config = dict(
    head_dim=128,
    norm='layernorm',
    norm_place='pre',
    rope_theta=10000.0,
    tie_word_embeddings=False,
    init='normal',
    init_std_qkv=0.0204,
    beta2=0.95,
    train_tokens=1046000000,
)
Each number is 128 + 32 x the weight over its row's rms, rounded and kept within 0 to 255. Layers, rows and columns count from 0. Numbers have three digits each. The size before them is the row's rms in percent of the matrix's.

# layer 3 MLP up, 4608x768, rms 0.0271, rows 1410-1435, columns 512-639
108:144023106119194155180172144096122116198147101141073155147126099133178105080127102091132108170126156105087121122138130042178136061103130177172115077091091126087176126096146158115128144135120091113119078153138127147139109098156140146142184108139156130096155125095099169125097079145111167126183133179109079105114080132078140101140101121130152092132121051131136128201131116101178143112173
112:104135164116106078151181038115141132122122104101078112121089137110147112113086142103191092112095151109088104190146098112168134120081159102137195122039108123140140106064174099115074121139131126096112081116119141109155134095144157195063160114168118119128200137158120123119179117148166138166107144136113157132100171138112151158175067142108182155100169081076087115229164082167160144154109
103:172106093101129147124109151113145083083166114130107152128126143074143089091164119108156180123161150126107087102117084152162189122087081082190118099112114110173111137128145162079097149157074078164121121130108119101201120139170128107166079093157116140135140094107110175143172098169151196155088174156095102190126120164099153104161124163131121101158159116123103103088134105105116147132144
095:155114154144119163118103136063157162172111158105126105132191104086134131136132105148113140094113114066092148095136149056194115128146128171208170082165120118139135152088086185141153146108093129184123113117111130137143121133100121158090117134154128171121121141128098054073143163104147076112126113119165165169174173156126121096131091110128141167195125133118139156208165115106115139092087
097:136128139109162141161135084118125137156117125134089153122140162119128129157134145087137177137082122139105128082141146158128163143124204112098156095059120013071132171076138104099118141110100079169121090150174144148167089088139129082158168091131124181132164111155084200102179159122126125115156159157064134137154096126126100102082118188166147102151138071129143099099097092107167145146044
103:143160159149113127169116112121122078072106144116103091115110100138106085070153102055113134072120209076159114134120116115126108114101113109181183157132079138117145102174095123087110148177123146064155116147132143129079065161182155108100141120109083149112141101154139115105173147143130188127132162096158169083114149120186137122155168131146137172121157154059082098172122143165124140110172
100:130075114141115083178128161104101115132156120102126113130186133109102184142100112032089072126075187123167159133103106124153140108118106076108055159159164157078147076159153128185087155174198103118145030123177137092100143128162167128136141139160134120141099151159106127143119133124130112146185178137156124155181124118134133138148060100127088111095102111084149081197095165134149156157126
102:136094152133132174092167071154175167121150175118109137143150077150110114151117130152136149092110059181127110109163117120129139135137139146133142016121121113129130143100164097135111132148106103137113135084105206165143122181090144154121173163081157106119103087136094182143151178113146106109093193131079164107126140139133047135107140174173132107116127096117119129096145169123136156099116
101:111122052119105175159104127109143141145112161145107155106117112120162146145143125126143126075165148134114179118216147137206121184130173172122139026116164152110105116097121149137137093153142125090133123193079164130156070173149153114109203141123139164107062107107133122168151087079076094060114096110129138120123148167125082158117140094080181132111101127079124159069112142131143143080119
103:135106135073143145124153107146128147103136080104086082054109163158120100122121132155110113079136200123168128132078109117157133067165179172133183159112139145077085156142121111107123076135077117171075153073154132096110107112168122137147149110147091179224124150110091086139094104164070130091079089122108116064119148181128105138152115127116088205139156139066075120126158120173158145124160
103:165087101116148100116189166103050092126166163086083108123087207132149154071109100134115123094173184107090128137110054102091112105104144093119128124099111125145136053167086136086061026190087115147135123133144171094156161220114116136164116157144165129108123120131126097056142137147179158141152109120165140083157116172119137170150033144145089126126200070148153114150152139122122126103156
098:103102112096170156095173115161133133115117143093135122154098137141133100170199136099128104130151157146164153205139110161132113081061155123123086085106126139150092095132095119091090132079099118080137153149150178149129141181148243136098113209082143105136091106086095110218121106158136106126089120091099117112088165136138124161174111135082129110134128153153083107156137177118131164126116
100:112113180136062076141133136129125119139159116113166102099079138150084145171127075124109104151169088107167126160083174067096109147097132079128143085077153118149135105035158117142128173129148050130148112129146115110152118090136157139129078134133055127119138184193114103119144151144149088142154168110104031120085139111104136136129138166157141111123116140100096167110162184182149177151158
106:164194135157139068120098099156104048115149116130149095130138140126090179135111166097083135080113141118119089185160099149153146168143121076116170073150154122179149094131119131120066184116198094174144142158132106102158117108074187106067104086068127163135154132139136104116145136171192168102126182157104175191069152094179131134119159096087138197072156118157178138121062121132109073176126
095:147125132081143147041083090137131101126181105064085108130113132168171182137093135091155146157132114114101104175101097143150172122130075159142121105137133176124126120165235103176155115163061126177152176118132148071084103108117110150183124106169071104125169156127074153042127139172139134157167100066115118122113090103114106084145124107115127147143108124132145132149159151112203142134119
101:155130146148159133158209080098127127097120151090111157115165118140140060132111149119123074134138112074143119089126152074156177073157152092162093154114141095136114131119144159123137101189096154120139131142186144106082075156064142097116168144175149101151120184201123149099190160144148150157130118113094086129118088106123097193106124142171108152154149146116117097125139066124132164151122
096:133130096121139118112154109167102115100086117080114143134096224153129175140126186092167149101114105162104157153175022075121095091145097162153182132119144134045106140146132137169043079151101201127161131144114091118165122112163134117206238118125151107151118160072112140147083107138108083160139179157083097122083172134107074117112085126092155126136190072063117182087120150092165106116132
097:172093085083144112139165146097176158123175115060115099094104070104081104133072195105123136063126132078108183141084118100148184087131118131110162111117057164107155101186118101149116100155081092147125127121172171078111089160154106212145113096076140116128098104134094087138161121126135110123085162114190093110134167147137087152151102143145122158150131106138088061101117176162108101111076
106:175148126123136164136125099093124105119134129149066080141107107104147094098178072159135152085142134124061117083137121156140099098118189137165145108132130145109128124093119106143107136129126079104160139129170164126090128183228112122084078107136149122149151137163143133169135165117143144145140174112176171117133115089146127158131136127183108136105184155178158127151181157134111124143071
103:137134060135122101111138147116131099114144089105113076167147086153149138145135100105118101146131104146134127157177144146097097178120131134179151110114123158120093099111063101167104121161107133119128130171142147148158106152134181147087141146155088122201111200101155115144213157076094146129149114126134106141156090137082048150122141151075134203124131168098069134163182062132138197177167
096:213071116090092139166160089105137115079135126120145091085108133095069122139127102114166084124121136167117141098064114105101074148136149072094124094139152126128139075119146135169087079142047151051137085148144135138124141101195072153165108097175146130127151075106169166098118160093082035090231121133196142131117083107156147212184111144076114088110166112134121085126166148204163138128155
101:157125112122188159171129087099145025150118164150117091119163105145108122126081093044165153167099136096109093148080203131093100122086064159146120154153089113166127093159152144147079119081129095122181158162132146111144137116175081075167174088123108170174121095109125184145128105109121140169106115097130109117184106131082163143170101054114124129077153100125090078126102159173134149075137
091:160109088147147149118109111111198069176144137143119110142133186128066122170099154091091104182100158146095129147143118130144126092093138129129097131096134111127135098177137114104112140127090098194172074104148100143179136150152056164158132112128142190107061090146121136197151102151168072135146100104142188087129178161116077180159065081095164158120174179095129112097137145109061142140118
099:134155115120095112150083143153135120119167126118102134095099199116127111082139106166102189109159204152147126173156121112138105081157127145064122084158119114145140152179151122123068101099105155131103152139133089134145131175087117076121123125110098150145143070116153120124119086128138137104138110147167119042131129112092120169188103208139099157162174143084089129140173164126118095133142
098:047122108105136172081129064169149170102099107145093095141072180151145104158140153190130127147075144153092097081113105120131157141155098155108212086113109168004129085079139151146097099059146175150125084173163147137094151160141107151096119121162167139154113163141118101102186144143127153123184128111144143155079121098146084248119117188144123115137173140088114117138148151135128141106128
107:165144105103162060071119063098091115120171108158079146168083131151091170147131120120124149136151137101087147183199125172132162154082176027122171120159159134182172074145118140126143101139166109175144088150111090134110100218174156189100131113178073149126090123125159086125115123099177143115137150123089173154080150077110140161146075116075118167127116145151163122138150144139124141201134
# layer 3 MLP down (transposed), 4608x768, rms 0.022, rows 1410-1434, columns 512-639
110:107109098119156018114076056168178135097149117114118161080117118137136122154162137095137114100118116147099139125137134159102107104116155119104113077196158124128094109152105123097130139086170095146154173177093154158170101153075140062153098119163125080177129072150137181138173230102166102150130081129103145152226078143134113179123117112152124114112172156129126117111121127098052064138058
115:144099157056120161100110130116148151124139152088159170067174117106173104107132189077195120127149138131113117179113087108145155082166111154081101141124121186122098135094116136117160131156136148142115116129136155103099114108104110141150170082127159076181103139139068120121150183132113041145094153115105132141158126106182030074127187117172059114179151129135124098080144155144129144045133
104:148095155133119148158109135135137185175109157139130120125093112164067173215135120131120117149131088143120133121138126102061077165170167159095143082155171142073128124134086094140159166161148131104112164129158175128074129140110099160154180138150164125089143108145088051131069137054103080118145110082169162072114138116129086131109100082120101132108127133086165096116140142162124121125080
101:122117095157162100125130120205083118111121130124115116131088165143105141130114153090158101179097136120151112135128124188061143097134165088047089158087120104084110116174171089159097089160139163114165144129127134115106088130124109068139149135097125083177140107139152200150117132175143161147121153142092109100097092119121068128134186178127133103084156113129148137072078150132143152155146
099:101115137145095137106133160157120137100132126141137077159108095118110140095092110167141081120160126124154117189093101077136087111094091120137070133153117216192140099187134133156117129166140175104139151139046111133091159168143153168104108168114108100113082152096160078158082123145137153179103101116186148129115168135121114133177142060093144129114103162099144169166137150160077138109219
098:106095096135099125088111153151146161126122135109118166093131122146090103162072085168097138150115049157095128157109166129083105116153157150121171125097113128133132147089127140154148064056138136148068161118078113086166141118104125099182166124154133085113171105067166137136131124160085066106104084067099105073142060166068109142124086116117154117149070127126126119123182116185133072178117
099:066174131147148166137144112160160120152073125144158157113109124121137099136179130171136148141163074080130105103196182141150111141164161167156198071105134134125108208138107120100200117067070144110143192112046130171137110093084109123141132082133140086108134083099153134121131087147116105132087068106112128132111069148145114101135210135142190134143145159165124127000158106133114111106092
103:118165118160130096148105130132106080128094112118113132087108147171169141160105155121159121140158153061135138169094115143143145167100158105138146220122140135108084135185057160147155129091184168129134137142113084179136165085166117127173131127159126107117155135098140098155140092137109175190157086100111098136120123149128233112164114120096131137131160179164135155168070084139128086156120
101:116111148143137087079127132143110143141168070136147136167130101137155126147103129185128167163182121148161140193079158168078114116154113120097187155135117131139166146151122161179127137075189104146140114100140120121087176147139104104108117175156103157151171147116157150137105200136187155164124132137115130170133169135156138090172132191154142134097144141141120100204129142101145117165157
100:183104143133156186087053158101141162146126106116141098124124109122130125124115181137171164123120084145122042056112169145086105099099062067151095111154125153126180107142131136117095141191158147110179144164128107110120127149153159137072130123105113114122120098122118096119181112134127138136149123147089121164084171146153060143115064123126153103128155098176119160104104111096111131152121
100:134120203136065102127098110115133186133101132155179157132159036114145146158136184066197179165061042154147069115128158149167151137142116178156164149159162133070118186106129176156161180121135164086108084159155140175144069137094148103147139073137138102154124169165095197178139133186117133126114126120108107130114103124117079119110163146139123138151099127108097121094166133109120201127117
096:069106125177068113139085110140113109106150119133132171105125169115115183111042125119115117162103071137105105056198098102149125201133133135128202114112186114062130166106105173149165123161144080153110110145089066120171179115085071124108130125174103164137170092165131152117196121083101130114167193182167160137143099115142149136102159122151098179094116181098148122143167084118119136111155
099:134084061135186184108138135130122110124137136168098114141148115106150112066106180139126160139112166143077135048142087149198096080171130140138115137179087127108109145208131138153136105100080166135129158155138176147127181159104083136132191115110165127137108060119138106128128100097115139095104104126146217145191118116104145123171102087108104114158148098110161115127125104071145055107123
103:078067142061078119123135150119111159097127165045170141109122143170155115118120088118166111208156131133113145089069132090104141104098101148115105148123120169064120128120188123148147133145084112136138084073087118133088162112126067131168130102207113091047053144096141176172142124141095087174107095120131082082191117211084120086125083116157094090166163144132103101108162103136129096113123
094:131088100175139112212143168125137126106081148211179143090153128105057098130165101152102145101110174137157143101143124129105095144148182083107158139130131144135131165091072163092073104107198151059115072122164096169143147134179123094069128157101110168091073102128158102174102120117120163112099193155092158131117187136153164170123161145135127121099166124095106130116131119140082114130127
095:136100092060134119140082190172142113161176104131160122123102177122162177085099070126099144170141141163118094196121091163102128155140044155099176160134051082044141102148111122136151159105146128167113117174073099155130148107163039076109116086104091165111172130054166090146135175071110112078091170162155178077132121142104151141200111127156120124071160076120137172151103205140118055128127
094:123102104160080176154090163078190126129163179145147106120086079103130124120143095176077104150135136067163094145119181159098122186101193063104078126135097108192138132066175148064204139109166073100111134137142128172083061124120105124066069144110102142134131103109150108115181146141181166141123102118136154149146128142181158103144170124168139138128149179183168110168158104149127144159189
095:116125132153140145113144107138052097143070174150166150185166174169138145133189080116129144105067135152148100092158147113102080129142146179151121133161203078141093150097161150119164153077183223098105143108063121120120108107115139091145133157136107125133095136117156131132117128079099157133172074124112141122119126109144138127157171114072148135126148163100144168167143120078165145162160
103:128090134193137120144137155142066158141148142117125173148126090126130137160139162091165095134149098106131136152075186128111101108173105099132141128089127143183085182147094104145089121130096161130118088142118120151113110091074154159155161121168115092174092122089086134102120135132155176176099132127105110150134098095144129111137203102116186117129096133100143116115141146118186158123103
106:122123201128122126169098120136132109162144155114134146081128152112088136133117136115139115085119101137113129093090119107148130065124171151107117119140095083117156129144189147132159128074170115193149119085131097117106204116130140146175142102120142137116104060183124130122051059168158123111097162165077130134124153089181213095135077124144140054160127105127191143082136173143109105138101
097:070171145160183115088143146162101124160135136156090133117130088132149150113160154123059135149125143137150104134134141149191163090098156172146121115121109157093115164111106090130133158084155132182134137125120110120138106137102167080128118159114114078142115197137122132139131092161103161149045157123112126124139089129145086023099127091153118159156140174112110092115135126064093191077141
096:146185137109113102111117136103098169129131102094101162178097121130115121131170173171079082113123114189123180128204048126142154143148192105149106080086127108132174174094095112101161123184146164112106101144171092133132120167072122144074133167145111123107118199151106042101107168174152135090166134136102149143069158129126085144134143171173157096124137182101160153141114075123118190205124
088:128113121128152094093161135142090184116092133121114124137107086134144148082153111140146150107136120083134104096141093095122118146163135144096191135162098123152145152080115104138121105144149155054074201148131137120068152124084187114079136131110123060151182181141124131090130135106122146121128158160150053192137058094137171085127153159132120141135069062153147149167115103136212139127113
102:147094138186122154119159139134134117110133119145123161103149045177120152164135119041154099134107092146137141073175133140129157168091140166192141141115162139132109093093119151156190149135152137129128155117113124132109204093119113134158123130095136158143132190158128120114164195091120120133137153150123191197143131142164116153106122089077151135138101124116176118171119105157141138160113
099:200143145187121073129177174140118060118167104111149184094143121145132140094109117096144093105151087097144163180131114158124146131154132072114058158162120136219140145190097067107141135166123122115123178136091105121161143108098136106168146101081099090139126111101123150154043139092119127156075137146150162134126131173143139043151120078130119175112076101127131110112054120125133070111108